Each number is 128 + 24 x the weight over the matrix's rms, rounded and kept within 0 to 255. Layers, rows and columns count from 0. Numbers have three digits each.

# layer 12 MLP up, 512x192, rms 0.0578, rows 192-240, columns 0-95
131112083184119095148172142089101138164114117112161157153148131164124182128103107151127124122129108140128110093124061140120106137164102127118114070096111127131125142146144137133163135116105146150114141097131124103116087176154137090101134109139113153124117134148122067133127105161132134109
124158107160087120150090137165193130078158110091117127148122144122118140147141140143104160151097094105192111167141127126141154156135134110113094121152117122164112096127169097109120182150137111149102130145109166156121106111129137135108107161124123128101139140161136124105163061164152094127
152107149147149155137134153139161178121154119126149175124172131154137120121153123168099144121168132119177088145136116164170111163163107089097151162150141125118111072110131122119136175141123104148111133098117157118097138147143153142098126122123108124139156173115112143104124089099122086123
142106129126092140157119141122138124136156119166144104144092148099118123097144103163176140136140131139097174154121184146171146109121171093100121140125129151148151162137176153138147109137082151106168134123143112116110155110103151119139091114115158188122142142158131114107121110133152128154
130089092145134111123115120160127120116112146093144113137121076157161123088148114168143156110087125116154158169165115113134096109107121113156108139119133140158115101155119127102116105119167106143104133099112102146120122066172133096118164130154131121106124126118145129139113133137124175095
122162106120111131119148151135130133140119159121134063156117125091124166103073137130159100109100099140115170079148133117132117126154156104111140142086118126123139090126106117149145108134149154129108148179121100149129140103071181121097135139147086130117161132133167110158130117108123098090
148122108086172111125085102125142131105127109091119117095141108124142106117129141144091121136148125113090074132204134132104126123138091103131130099080124098126169134131127123123145123132117097136111089111162144110152107152130146147095173180164119149115095140152128117110099073133100120157
121114106155116145114099105163120145099145133109185186112158126081126135170159126134135146137193069147137159125139119139108119075101161124087126098175114113146158104106144142101122140122104137114162089136125129125150151140186133131089140128106137084114113149156119133132102147108094107140
138132122159128106139150163101154109113147143149105152174115134093103121163115173080136137129142086110122083102127114115084132108120115181134157115134156112080072159142095155163145104096111112167138119206189130128159134131110156136121125142156117105109129128136094183164119130140170120147
125133128110120128153084130139156151100118113115080149185173173150163124077108149158090106098164145133125081104136116115105120143139123137095134144159141085111158135129082145118108183121131154176154174100148104129088112111145102110102102136112129071147154093142098176119086115082140132168
095108142164109151125180071122121125128147104160149121111140089112121159146125124136112128094098090119131147097150101159122119153117168095131133165112126129090158062117111088101087135115144150126081134188111156138167085140149133130125122189153129084138153144136123123135161162113144134109
114095163128168094120174162153147148157130119164144127150163085125114095119132113138160144118122135145131122094130132117153157148185125157109165129128149129142146140123117142118126167148135148122149126130165122102136143167132146125145140110126148144142058124077122112122161124150143145126
109126125135123095093149158072139115118128085126115102103137088121128084182154111171110095130104185113171154113137176111086170165097079124096132132079080141142124112151150124146074120075135137108118174096103163138122126136098131120121122146155191115145106150164110115143118056146123120098
153097078131141164087138098108164136135136102151124098126106112149131137119174134130143138118155135145143164130158199139169115122126103132103129102121112090129123100140135146124111146110126138132119110141117069069130106095152099129137186129126134155125053139143149127116102110131143135163
091116171099109111079135180133118113102163128140133154106102109092115132172130118135115177120181170099134125138132133146148166126111153135103145102128144155142117082130150103111119133154123138119129149125090104129157112149105129102100057138122125092131093115132129144112125119101140116138
113115106133122121149098128123153173139119105087144111138137103129123166131132135118107085144097133118103123088123149177148125099132160139160147116125138127103136178142156135098132157093128148189139152103120161127153136136149172083169122122156119133066147126127096110165131134120178113103
160132105183124133149088113133118121167144152151116149097157115124117129141118143134091129149117129151108122126174161150129162150086083117117119141106162102113122125097171105128109152124163112169143147118116140135114123098145119116116155156172091092118127150166114090137112136121126128083
144110125128134123125118159120145133132141139133141104101111133153128169134086132104110117124160136131136107147136093136136084112142119158086146096131096084138133115107112097084102185078099094110135109126148136137088175135130138169097127091130110127095124110156164129143135129184088154122
101127113142146147062170148136108100160121144162120098099128168093108123121138111133122111095134142141117091150063122087102127141170101111109150109126128105159103122126110142122149093143110161127162116167163122176143155140165135135134126136098104147141138172158109112129151148115165128133
136118105175182149140155141125093150126144143131124146095129107157099160145133134157166132133140175090153148110094122127071105110116126098110116130121102121167154144154134173119147097170156175175098153143126149070182106099115132108123100114092133128112116090105112179145145153103117058126
122118121100101117136106162164150162151165126114109120121134107106147133134165162104112107138112109121198099127085107170163121132139103145144151139148129100170152107186133095131112122148147079125130169130113139169143121167173136116126154136133127089154095122122153160134153164103107097147
119141064167136084159175119114146094146114123126136171105103134094124125114146108153118108106116042105135121155101169099143090117101099149173098115159156136122159096105145147116132125147121155143140144132184133110137139128133130074141165135140106128099129124095164189173146110137145099111
118100122134143153150150150132112118095153091078155171107126144114110110116139183155123109156143122132130150098103188142104093187158139147160108122087091097116165140110131167125143153159155135130149140200131123118150117153112142120115142098123144194093145158092107100130132119130129137126
104168127089092157140143128109101130129143118049118129122151135142127119105105143110082106145109131133105153114129136134140110072101099128149111112120098129101143112167156145117134169141091165153120155131113142151129160145165125139132142088096127125141184113119120093103144085100117088126
074151159113131114143126155147155144102130173095125100122105156136146134141157093126106131129158138096123151131153191110084137155157112175112110121137131087167170105129126126167126121108122135174101119120147107116128146146140156151113088090142132162146156148115153091166143160118125124163
156141134105157097188119133107143113162118113124148141165163147102119110118166095094125139112114157111112140101138111160146175128159164092176135112141160147161144096115137114131118123167087110126140132130153146161187131126201102116154133165127132157131144126114150172145140152133165108108
108121155189109118123118098164127140131161107140146105121138140159145096136115124139111149135123102104055139164113129105117137132101149158106159123166133147101112174148129148154104136074155145144087110101137109095139085089081139130137130146166122166162129104135107109125137086114119102127
118136120096098104103143135118101118092114122132137144133106110109076141141134084123152190137089117154174116128162148121100116135134111078112129145092123128113113123128122185138139106089065117161131154157152163137124125125104139126121169164124088154106143146101147140105125131129171124160
154125114165127111105132139143091173132136115134114136150144118104129130140200111157135121138142166123130139122139126168138130113164107151124122100114149129112098149137118141123133161099148138105105138157119110159142099134133144163097157133122115109117122125102136113109172138178131075162
157113109138112122099122120139137119178136132098139125097143129113120162106119142119117137126137090156140143108135103113152072142130141135147089143098132124162160096134096145123115106172113093180145114128121107181110118149141140123136124132102125143134139129137133146092128104149131143132
069137115124118138136149086115143132110142125118150110112113140088131099144111104115129142117114118112105099149139169133144129127161117140156115164120154159112149094121083121134101134155119126141120157073099137109161138153139152135112141148151159145138130117148163119148133123080105089101
089128123127140135149157141103101159097161124032146148145095154132154097154135115111144137113141099181120201153120130178132081144165169124160171126158092149067113134127133214152131117125135111125135133128118085119078149133145133075105139112167120090111131134156128153099146124137119111123
149123142091154120120117113103122142085153146153126147113111096134128123113181138119168097105124090114123143147122137124131117122104165113144147113085122097108088124149176133165086114068155087135109129151125121140135151139116144167090142147134119102170099132137138120146139102127128095103
159125091121151081133116162123146088134094096172128132049143155132136187108143157130089162152087094141141157172130150141145173160071140164145105099141132105119113130081181092099143130121163139109113124118130140107133129149137127126127122111152174116125156138114101100127130137163066144074
139171132115120145107111105110138090120182121111142186140138108121156139154120118158136138166087104113174111100119116114118133132153161147131128115079151114153144116157110143122115145160115094124146126139116116145127154150147102130161120133154109125116132136133083109114120140112155100141
116133135141160116108118087101127142140092153153100107159089210122090162107145108167137111183149155126202101116140126114093113108176112140159118165111082102136162145094123159145129122144143105142127133146128138174161140144124065114142102129127127141058113100116149136146120157199094115159
139119109145131140133160133137115121153122147099137140098153100138142102113136148132115169121102113133121176094141144111103099177117120124133151129165121112159144148161137094081106122127168137141103173161112118148088172155081096112107108147113135122147147117161112112136117130121121174172
107129069135159108116109115110175139130091136097119088140106134126137117150162094118091165131132192155139122104118122148133091155111164132129125144108163143148135092143143157089111140162080115122118139077143067122142123140143108145146130102145108129158110086056150145142143106135161151085
063136156099115164164115120139127126142092116154125134134149100193103130174160108133121128110142171101177091141125119100103136127122166103155081094165133152099156144145128092138151162093103103097114141127110135162092126097119143148148185148132109155111096128134120163145143142114136134112
116134146136131126157124117146143177118141165094107136098104128103125137094097148107159139150105125096160113107085161119106173130067151132143142171158124143097128139136140135180132126109180126133104078107126152186085164131147135115123148124148114110139098130101118194144142130160150122143
110115145113127113130083118114128127113143119171104130123143108112164118164112138148123125135125130145139104111092139163114093141126126123118150127102135135141160107138150114156115095085091118121198100138126155197120199123146105105119118101073138133142120148157133158143156141148145154131
100111136136100118112143106131150138143112141111096125119133085117156136131106086123139109156079115124132142117157129146127121138118120131176182157126125117085146135124119159097165109142131141130119129107146141127088146143122136104146129169185133123106125112102142125073133112146145126120
142098137132110105113154054126096113142190108141138129133077145117160141125159137139059143154103132105140139124149115100116154103107116145138138167095159123146139118118123126150114128137147149111166097117115101153121105142177155162162138099047111161133142110124124136130161085127137119126
134175148164131091143164132114116096145122138139151160144129162090143137117164157121140068143118108095146138114137139137148103128121095139089095087117160141091153150124137128157130184165125093121100116183153107140159112143107104138078157147116137127134159123116088138116130118117110150109
122140169123118155118104116129120134144068116076125096147138130127137107151092134161133162116137100144134153144120158107127114116111143148129157165128097136152122123137121128141129136085126121119136132085132101145087107175113107140142158082145094131137126062140114116154107139097122128149
130119118112156159140088132146120110114146117098148094161163144104101097177100128096074112108119130110152116063164131139121118151089118146125107154123162149143081127135126131098154141110135146114134136143117121157123108154097107135133126137137072180129148130184121169107122094073124112132
136128150124112156151135127121127159148130132134137146162131110134108114141152136153128118078101085100123115113117140092159117124154179121102118119141149154135166105136122164143092091127134152136101162161127103165125110124147165111152106142136124103143150166122154129151157136086144151135
149111104135119138124117125103117073112172082115139090159132137160110163112117130101113141095097124130113150184112132174089121083103131135139100122098100132131108143131110116149154127129114109182092116132113111116120169103113105124133122097130123129145147119117100153154129112152173136131
131172108168122102130128139145134113075125123107159129130156138160108126125124098155089145134116147091114103167110147131129155122140167126153125174132113135175134144088099146100148114130092151124113126135099094136128124096134108131139179126131122120124120135123126072097140167122178163105
# layer 12 MLP down (transposed), 512x192, rms 0.0581, rows 192-239, columns 0-95
100126151115114131101147100127094104123113122106138131081136169112146129116117169108109129091128108092129117119131126091176168116113117108128167130142130089159141128114127123134115131153123123143132140127137118130180220084153123085123127103143142124098133134118118156162166125132102132139
111121115149137098152143132102114109118081131127149142098101143127103137120180103168156153168115140155137106084137132132125151153162156159119088141130105134153136129123145114120132135166137155152136128116119133116142102093122124177142132121148180116088101124156147119154123126160128135137
098107157100137168161115079128113106131181096128113142133169101095109108128159139143149118131115144127135138118127144094123138109158102097113124148129142136152178115131145129150128119156118110108100077189159166098170143143126095138122184104134146110094128136156125134124113118135128096194
093150155112105158158142140118116114152106093116157118167148131101092123085148130153110166088105141111101129143102113099108105120124137144154093122156150101105127125135105130155160132112121147113091161156122128138139137154089162148100154170138141095157179157133129154127115116133145116109
096128147163134091102153172158097158168132118120153141112131079139115180153096152132142100130107126130105129152092146078151145151082125170111133114128113140146105108139135149147110123117161099175131158132078139148134137122159152139161127117148166111086177175131103078126134178098167137163
149139112170150087133106151110154106085165141120103125143122095136179098141170090138070120098099103126107106142126155089129142109129141090131124132173172103152123071130150111123111164095118129119154103142129064127122146100123145156131093161129158129113130137077113057115092153136120176117
141113132105113121122148129162097128098140136133111137133127121131134148132137133136120163125124157142123152105108110149147144150103149117167108201153066131085117162154131105135130125160138195111124119150138134137098149122153152138113080118098153151110135126115134150092140116103125149119
127117111089118148144093097144097101166116182157135093154106181178126120113170139148081094169157153123127148108139147123148149113148081098107127133143173105137122078113101137123120103183129110145122146104114133171152116161156101182129174131148104111148111120171158145135151146161177181134
114123117171151085153118115120157120100096153178138120144143087149117150155189136104149129137110129115131083121138160111129105100092129114140100159110120134145129117114127136162099154133135105138114155131118160132148122145133135177150158126111114152133147136142150098173145148118134142163
177122126113135131107102110136129132133096144126151122118093118110148132113154167129139120145071131123113126108181186111112137096135133131085112103121135142122120132146166145149139082096148136132140132134150137165130164092100133082125109124149139127120178163113101076155105154149088139133
115111088112163121130094115141153093145112149146144113142126115135146142139128151096108136151116099089139102116150148121078185159123145137114120111130177132141110142104144147155142134171110168091118145107140102155127136162128167130131119133160076159118070092102115137099119098118138169145
126135145102171112100104127156109084162138112142121154101130152135100153128163075101115140128140127091135151180123113126141135161118091114153106130101089143183137138139116165196111137144144144136141135094131137099103140080140101146148107160117128155116159096132136105134127101106124102144
142119116105132108137116164111165142111178128176130125160123147141093131173126171149094142125116119105138141135183084149172091124155147128155121143126146087149128102111119136146148109129130157180122133136147094128153120142126128141130091113141103123150142157141116157052132058128139132169
125075150128132115078096135131162146167146125132114142120173148153151138089127093098081120099119112142115094120074133125069116077106130125125151112103168119120095079132146114127116093167136131101141176155107101107081150139112144133109114107123147110118084118124135141122110100093131137081
092157137123114107169143098157129135135138123121120127108131093167176154121116129123118159164102079109132131143149146130121116056126168130116133142115116098062128148122119133114123074199138137132153172130138124118132143100134122130136094125126152122107127090107151129143102104117181094148
142114087116115133133135169185071112124155136116146110073136132123084126130168182117139142134164108135103109112135135161136152140185122125165199179121112078126155121190142096129111153152083103109122113156091136131129104095147105126121116125114147094156128158137111145147094095136134118126
143115177138129111129161154118147163137116155108104114156099142142118068138073164127098155111100161114174135090107161172129139145120114177187152176135090163144107151169110116123119077159118143147143161112136103116120121103125159119093104119117136120157139137103155106139161145116160167111
098175137050112102149144160133121105148141120140110125131116095129076088149137099117119174115140130116118131159131145112116147112118132124149084109116156127117100148153090152148155127135160187182114112075104080168151132125134166176149121118160159139095140162122107095121175124108115158134
120181131089136098156132088126129125156100077134142104148141098174153161109132085119118117141165111137152137110112133110113128101061151138104085146128138104160121133111132115115177190124122086132090109142129127079136082128143095126091156117128119146114147130113088152143132127104125143128
138131104121143109167109123097096137150130108125147067153122115098134153178138148111126125151121109089189119171116121157134141153140105144130127133139125117143086174108115125123162147100137135114136149084135138132128112111149144158137190161153116130164123148159081115127124120150143107156
106144145137137143123127122135100098118130091137113128094128128164127111099138164126095134117142128165170139140149090135158135152137159110107138159153131107119136136115134087142135110147136112118139159138158130093118106128105119139098110139095143214146096107062091151126116148151122158098
143159116092141130086164150130146088129172124122142133163148145085134151128172151167107121122155140120150131093115106113128131167117116125123070107132111103142148126120125108119047164158131156133128119134176088156128151141193157106127089146127191155144128099173110111154150144067127142099
144132161120118146122120103151123154106095106117118148110130128153119099112173138117157155107079104143116140177102101112139114127118138136150097095124155118150132141124173099138151127115160111116127123154145118126146126128079147158100148171097120105175112160117159117140137134136106129156
126106148095119126139109127121123104133132139099148092136098101145139129147153138148116138134103131101113109090177163115086065151114117191136117119136118091093135125139117144100115083159116101138118121080145116104135107132096116109110151155159139118123172121158141121172149156126133097141
110150154110135120123145171116161117135115114123135148081140123133141157163127066132131111121124120145120106137109093117115157158112134120154125110139148100115109089123142087126141179149107104148116129079157085118175147138160137160103130138156130156127142098133146136162116175093129115097
118154131126107123172150101109134173168166123130132138136143124126166094095086142130119111093143122126120108152118138141135123100144121096153139149063110166114120147158124152164193124159165084118119116144102163079126129140139160142086139111108120093114133169123139141114127102134137148122
117117160127151149146128131109118099127138129168110140116142124098087134113109125105112127153141145116122153148155132143141124089136085115153154104114143137121096116141096113122167157106114139166080128124105189174112150126123190097144146104112095143132103167189114124076199140080106118097
127166115108137119155154127153109137133143108117128128135104131146155140123121130106128128128139110167067103111132138174156109161139136105117085136155144097094107121119135130142116133105137121099138143112136144111090129122144131122134136123143118105107107127135129131100098106115079098123
107158138134146130129180117125155110136165117139096100135144131146093128082113115109126141141144184056148113133122146159110121108124121085086123107135135146133129110102123097081088150121109146106108126176185159111165119096164086085148082090114119133184152146115152086124101113124138146117
101115150109131101124137114137110098129112145113128099121151103137156117127141185137089140120120135118139115128095167132068149124121129141107101089136172108135114108150154117122099137158104143113089125156158146089118107149122118158136123149152163145158125122127113074153134113111136120149
130142115148146133149135154095158103140137131140135133142128120152135143116140095109085080169123119129145129117135087101121133154099135124137073132144105145142080131110133117118111105145167138143131067170148098143133109134148124147151122167147106105136099110122117119073140140163131169128
155148144156117118126141130113154141087130129142129167165148114122112109143097113173104158131080126126139147114128106132142127154155171138122116177093098120074138116124175122146127154085163147120109110100098132148143157179117158202115141143144109125117130116157122112127134104125139156135
132146074163176105136105106144098125126111135151125145118113123124104131135095087125088152145119162178115162148133110128146111127124152161124128132093093137112128161121129143134118150113130116101123123104130129136132126079114155139153107093117084073120157132127116153091141090132121092112
134149104158164131115100163160140162102144109138139142113134123093148090123084162140133160125105119101084135101113136123157113121133160094172097125158141123109114116151107140152138126098115144184142100117149101123145114123150137129178110118106106137102108130156118112111070146169122131105
103119128088116202120124146178100137111119166116093168088125130125132091109118131144108118142181136098131117188163090116108131082142116119161117146170163118136111113161131104157115126125124179149111139125148146137145095179139124116091154144097139104157131081112172149109145138122133145156
135173157093071102126136096127122111139093128085160143092117142137160137148136130123137145155117111149097117102128083062110138107102180100110131113137140142120123172111102115146120130141179095122114172165109149156135111115126153119120099148150124128143122123133121070141169135120167114141
143115101135115155114171151116140091076129120129137133118083152142151156112115079141110098120135138130134112109129190096150093137080124139175141137093150154129145132134172149140127136134121157146139146161130124129103122105123164135191154106112118125121129134126145105146165068084171108151
109097117145115099175150110121125136106116102143124138130137169115109149127099138137141134112142095191129141117150171169092123121139146144167118130077137161116099096103130125112141159123114122157056097128123134113138107146153102151107145117161115109136163104118169123161093097111111161127
138129108145099175132154089083084140123177124109151138112135143088151127108091121099165091138130106156103165130123087163173141097112126166126153170080111133139132124153107085150097128147156131171167123117150122146113090125133091109112137110148129096121131107097143100136133137137126158117
131109129150179134148137090089134130106100129093119115103156078108139174082147157122097112164077115086141089085115085148140173113155143094134095126126127117114093134131137125136160098191075153151145154124131094173107147172151102115100129110138144156111119143156140114089114114121142096123
109113095135133171127162112086104120086120126087131116125057141144134125118140148113163097118131127127140130153154105137138124142111151091150179142142097081129131170098135142153119144156180145098136155106122108120141107151112169134149098154113127090192156146122115133111100114115161126106
104140126144175112062132157148170106149117135160170126086169122143155112143120083076108092141141114101110115130121099073162095136133148096167091115083077127136131146122151105113132117123083126103109157150106154090141134083091154111145124137114191106159151178126110149135151141130145100110
110093137133164135134099133157102094133141115079147127143103156160142157120155127073134109144162109123102121119137116129141145183145154106138158084095180152125081188108086107144132152082114115115101124137123150127143154100118150160132087087141124147149098143132138161118147112132133153140
127165119183133141120099157091185134124160140113122089166132161122096089150138122071149119109118096170156122137121145132155117120152121088131133116131137076105146120106151143123126134147113151109091109147142119128095134124123114108175168139145119145150160137124117125124126141110122172101
105092129151130084155167101153134148108125094117084143170095102114125142114162096102150159116129146134110102109100124127117097148146099101127134107149132126130099143115121117145157127132100145153128119141139141114161140082142140156124123124117128123148129140163151090112111151125149114114
145111128170141155129116099160099059124084110118140087127137107139130120172156117096134130113126136066115129151144109141108123132161096112126135112160105135165173112098130118150106113152108142151145118121124143181082142161160111102169116175134116086151110108114122116165122115166130083128
110154153134147122132157089162104091134132163136111125134124111131101156124134124109135118103126131101110085152131135112155162142133115146145143109127126113154158115075106129140174109098166139087144124107140120134148113088117107136128162136137123130053121116142089116088129145133112114113
088122103086137148118134111145166119131132150154100138119107141121140091126135123083110114141153148132155118126164096125083150130129076116176119132092086094115124117128074122097144139122121143100131168121134151113143106149128131132116101111099158125161156126085119167125118162101130124109
# layer 12 MLP gate, 512x192, rms 0.0581, rows 193-240, columns 0-95
107146122115124127087104159064171124139092145164160162113138129134129137114171114179114142158107158099153120135129152153082147136125145115155132121110109142102108136161127142103154123102120123164090122131156168098144120112133134159079092103119139150126116110124150157138100183097128103119
107130103137134145090138115111101164113156135133121135126107143103149112151112110164123155127165123140128124078122120119106124109164119141121127153096129148145153128103173134128126110153136130146133115157097143155163144133140120149154138153158112099131133111123089105152094119125088159156
124152141150153147081148104125144081116147107104137118132132128119130142078105137124135127120150123120130134071088095154118159143140085107107108111146095141123089157133142161073167163149146147131086145127103130152093148121136119119147160132170109125090150083143148106135129148089111127123
165114141095136133127126117172137141126136155100105130107134106117066092122119123135118105115132151148142131088070126082168139149101144161131129103147129163157117123124149163106149187115152136131133161127140140126127124128165128109131124140121155146143118110126153094172145144103131143152
098139111116136118173151084121118161112134100068148129135146137114111142123138128159120097077130150114100119160150137124088135159100161083134162138109065135142117113154098130086114104153100169113127129084109090133121126125112161092131158105122114148117128148118145078166154154114128142137
158104125104068129145090141133160113158117136178148122111079181174130094128124117118127111127142158113128139066133168123139141153167114085144173175133100181102105133109130148136130145145137130177084130103120177120116114126118114140158122130143127109137117113097171101165099160136111115140
157143100119143142108095084127109136144119094142077099162147109119126126138122117141122165091145156124096095100132072125109135151128113134078166139202097140094083160162137100113137114133138120144155171135129107130113170138140113112128136087151152147111122109133107108098134146148137158099
104095119132097085124145082122135122114103145151097094146161101118173129135145116134149118127139166116104106124154134185143115140156102168107104118146123142075127123125153088133132132115108109140095206099100134136118169181143128147114126108123115162108182138157130110104159125104104103136
133098109105110139119103142137093113109106123103125139138125148161126093119158146151152129127084118140114127133093131161133122139139103112129132128188094123117075094111113101099146129092122119177120115143138175133107065146132123107128095148134153159119139108144095141152111142141112177140
124155124148128123091109163156144119152169125150140158154129099110159172117121171129122119096109138162139131124132118112161078162129139150086108098142109137135079141126112114110112083101162152103119133141164163151152120129145130114115093110109129134130154131158110115102130114128151131145
125126083152146108172140139132126101124150127107126152147129132127128079132072150147135145126101106088147105154148138108135127149125120152153108143136151117070087120178141150154177083121110093161108163103137143099112140131106142107105117080096099122133160140132076129165112131106136117150
170145187142110124104084177142129081137128099160123099105091104117139113111100153150117136119125132130162184147103162136128167150124107136126157120123176144126117091132143153146140126128097141128149122094130171076115137146096119109122113154125096129140142115129147143122124141113091101136
073147129154136140136132107089147120092118098139129140152162131096142079151145126155149162135127109141129094119098093132111116103149143084135132149130158114114127168141151141158123105089150144121122151155197144145104121122138100125142160163176108142123085148128137139145162143151114122152
094139098127166114106106158101124085151163136158063098092119158144123084136143184123107145154112069112141142132143136107120126101108127113148114158129138148161148131132147146106144097085089148129117098133093130152159133176170133066106096128131147116133122120142163121164102184150135127132
120154066114104153136078150141116154154119111161092146110111146082102101124176145152163095085114140149121110127109164146111107136106140150120143162131125130138120151139169115165169111173103131162130125177135150148102121139153113132146177187121147126167143148109132102118112157133091136149
147140137177167105183143150100134146095107126114136184115132152149101197134169115154110136090129113069101118102144146141115149179158162183118110115145114101120118137143150117124105164188155121139141128126130155108140119126157105155113126146153096158116157097148072122164115123081135072111
133131127148134179124147098116128088124126098180123111135129180139117127103136131123175127136113119134091146116148135133156147166159059180117133110131122134135162143163114135143127119154101143073140105146122132159151107120153167103105158119109143101108118156162127107136100084154107167143
134140127140173166125092099103112083099176191145084163139129164111168158093183108125124137116128102140146123096175113138073142098113134102074118160125159129128103110102119150131162128110159122120097188132057104123125107118125121101093130127125144128105086141141191113144132152170077168085
087148169135109097105091159143123149173117143104111109133117114118085131106112147145149118131105187151139110136113087121094161093153124126126144130149163109163107089178091121121154111124165078149112082086150143105100104092143146113130164162125189138135132079141101117100124128118141104155
149130133139112122167095132124187153101137074108103131105089127132131145115114106086089129131070143129105182127169088125184108140125107110110123111156117086094133138144135118103167131124160129108130139061113107107160163155136131107074110160100134151149151127117143110102148101153125131154
117170134149099092094095105111073114166095095145073097153081143147081133105113116163148102114100132117107116149169148165082126161082127161159101114124100125124109161136120159107119159132117120132101095130117125091171183105149146104158093135127141145115128084138125096135145143086124161136
153160126097138132132110098120100126125148051145089115133125118112130093115118139206173139123108142125058105125125136133123131151148110146136104117147096119125128116128103122134108136126131126150102196130161137114113140111102126163074129146101137100167151187096130124140095117124138141150
181132140131141131127149112132141113126109110117090108105067146097164102110111147100172114115096101111110137123133141104078128143109120109163133133159126074117153121143118157162131084145142129125130150054105139102110105148135168129139081120144152171158129113128173146142125133121089144121
131124107136116124132136113159151113087150097129107143141145122138137125105117146085143137139083161184135160085061124111118081109120128141125123129129126172083101119155100136066143114141168089120149100123113158126134100114142120162125144136121129113152079110118125123113153117121138121134
140124123100118113162130137137106170112123119131149159159165118139131148118136137115155105129109118096117111121099123151072118122103109164059144144135149090095108133154106075127114172132152144154148180126088068133097149119124152120120125124128131161159121148096120111097117116120127117116
108090127137082170121137131122129116186116118121098181134112116119123121152113154133141100107123084108105126138089087123101127180089106130132136194173091160064105160110105135113151160149170089130129118112102113108144122140106147109144151160108100110154131167145103122191123143140115107112
173178131142162119135107137093085114186138089128089113151127144137166104145097116175152094116122141131129163101129122140115152108144130087099106155116124117123126130142119113093126126143121097168076131154106111103093113111162138148133132149136123130132142160141116102195142109123105117079
069147060126108121135107155154165128120088117153088128179166154132154117147137114099141120099134114116132157140098132131135137159133136122183160142135143142102110127153152113098127156139135113104167112089109132130162098138152140123117123114168120159158166111109102086162098121121106128154
111138106119137110103162135104126142064151117094120079119128117130126160157136087136157116180127131175097118115132098059099111119144146151144115098148131151126169137105104079115155153127144108151163138102138117134141117148115128157140122160123116179134098139157096161117102088137144120129
106127110148103085115155120140131131116117106115101149152128126130096129146121132086169128125092116097134084136119187163089124112123110115103181129147124091111148150108117161099145138163114115125109121137135121130156164141126160108136167133142139146139164159111115153140126157101131142182
105121082129116151104177147150117103167150131147130105162114110144163144134101087161103142123119102098169130107157185140106121169161060143116093106149132102083110147092182076125134112108172107105130146122116141141103139113157155145145100090101151117143154134169159115099130182119135079148
176089165085134082159076161082136133075140131120127167085126127100148089165114134156142158121088091164094079140135083106122085159141223134138102123121073116101132146124113098129128110088117152133132132122117113124153138149156163130082146103122106083147114093108134138134141118127131143107
083124096165139147110104102098180118100138118104155143115151099084139132161098107160156112151099154114156134094108126150108164134093107158139114148072108122145079121160161120117150073128091124187094140135141168144145124126095106159108118137105112135109120164111156162147122119101112122177
123116131116134126109136131107133081112137121134093143122133101121131096128131136144092175112138112088120124141132087118103118128181131084123138149121136074128116096120134111165089159126125160132056107113122115125132129143139149121120135137128124129136166113142123120104151124109166137160
115157177121132151144095142117119113128110144126098140124122128109131100131165043161133132122107133146139134114175096094124126139131135087101163151130150105090061149145106137071183119116102122141106133120103163093110140157142135100114107149135145113158104118120136154141112102125119071136
124136161142172140130126109133091142149145145168134111107124094122088137069129107135144099136136133102167154139135097149139152114147102107119124117107132126155137084127125116156122124114099149132146097172170142134156118100168142112120106138130102167151083147122106130120159134090101178115
126155143120087156073099146150119113114112127104113145166112129150139108130170151169146163089111169137103148093087103087181158157171157099101126158117154097136104107121133081136140189111156130118142152184113136137166139155185087128101162169146165118117165131162156091121096081101149131118
126144086166126124074135100123169129160123140154125121127124178108154105169151133145116083111103148139133157118131094133143124112106120095107131129078191119137109120124127110155109118126101144130159161130133137125100107070106104109105166132131137127089122131129169125135107101121141128123
105141130089135113104135116114141104130146151157098076144146114140139149087147104149142127135115103125135080160149144131138183133138066107140118170114130133172159131109139104150151083125113140136108109120119124110068112162140127150103150152116117149134067132159137116169125102136121143131
112140131144107082118128157138119125085124115126122069134114153115110108122139137163131126119124145105126121111142131102113165123112132133135105169101114135131097108129154108155124092117170115100121140102090126138074113152106141126114106102105119159125147097157103125149123084123107127110
159130137087181128110119119120149123135117154137107097100108125151146114115123112118098158141117125134116118152113131091162096116148095113147094164091119094139098128149144091137127100101129116125135094144132171115108118162172114096120115083090136114146139108181150187158152145104150164130
057156105175101114170138131107143111168101124145125137096147130141132141193115090137133165123107149126109093098157170111141141106134134112085096121132110110129141169107145156076145091151138116107108149126145144095109139118156111133122187104120162108100130159107144114097101161132123162121
134097114133096124131135093117077133133149124132101193124143098105135144176141125156141092169098139101134141140107128172098152142111137128150133159131130166158110138132098146163167154132149087189129158142105068126127156088160074112091099119157129143114111084096119097120150136081166101139
116100112148135087142112140127159166127113115115046124097143109101134124119150140104150138135138102123136115179125106141156139137145086134109126155119139088123155111131099139056154109142097138096124122163110140144126118106125200130111161153127143142087110108116150165115123106140133155140
175119099120111141149124144105129123106139171142138116128151134166169124121129149181123179149132128136079155141103127093157144108147138124142123131102097110146103138149135140132137145124146117080108103121155134080162107144133136171135125087114134116145146116192135093131099172115085191140
124140139172152135102111153079098142110193141125120119139141081109175126120103120151127094150117084148172131150110124157109135093131153115152118137113106133127116128157178109156117136146101116173118144116102155079092129152122104144121145104138125137148091111126113116121137100121099178130
157134101121153114136120140145155081127140145161095182155156123136101109143105110147098128113128102111138116136127128149107123134112157150162130119183120131116060148138107100152151135106106097162113164126148108118137134128127106160110099113114131123116123125124155126106126146065145133122
118112139124129097149076101117141109156104109115142091115134097129145102119125096159136156163113107143115146171115087176149155141134115094128080107115111122089073130166090135105154146182064103150114124155081101113150152156141120109094115133118126122101147144108179167134136165131149141167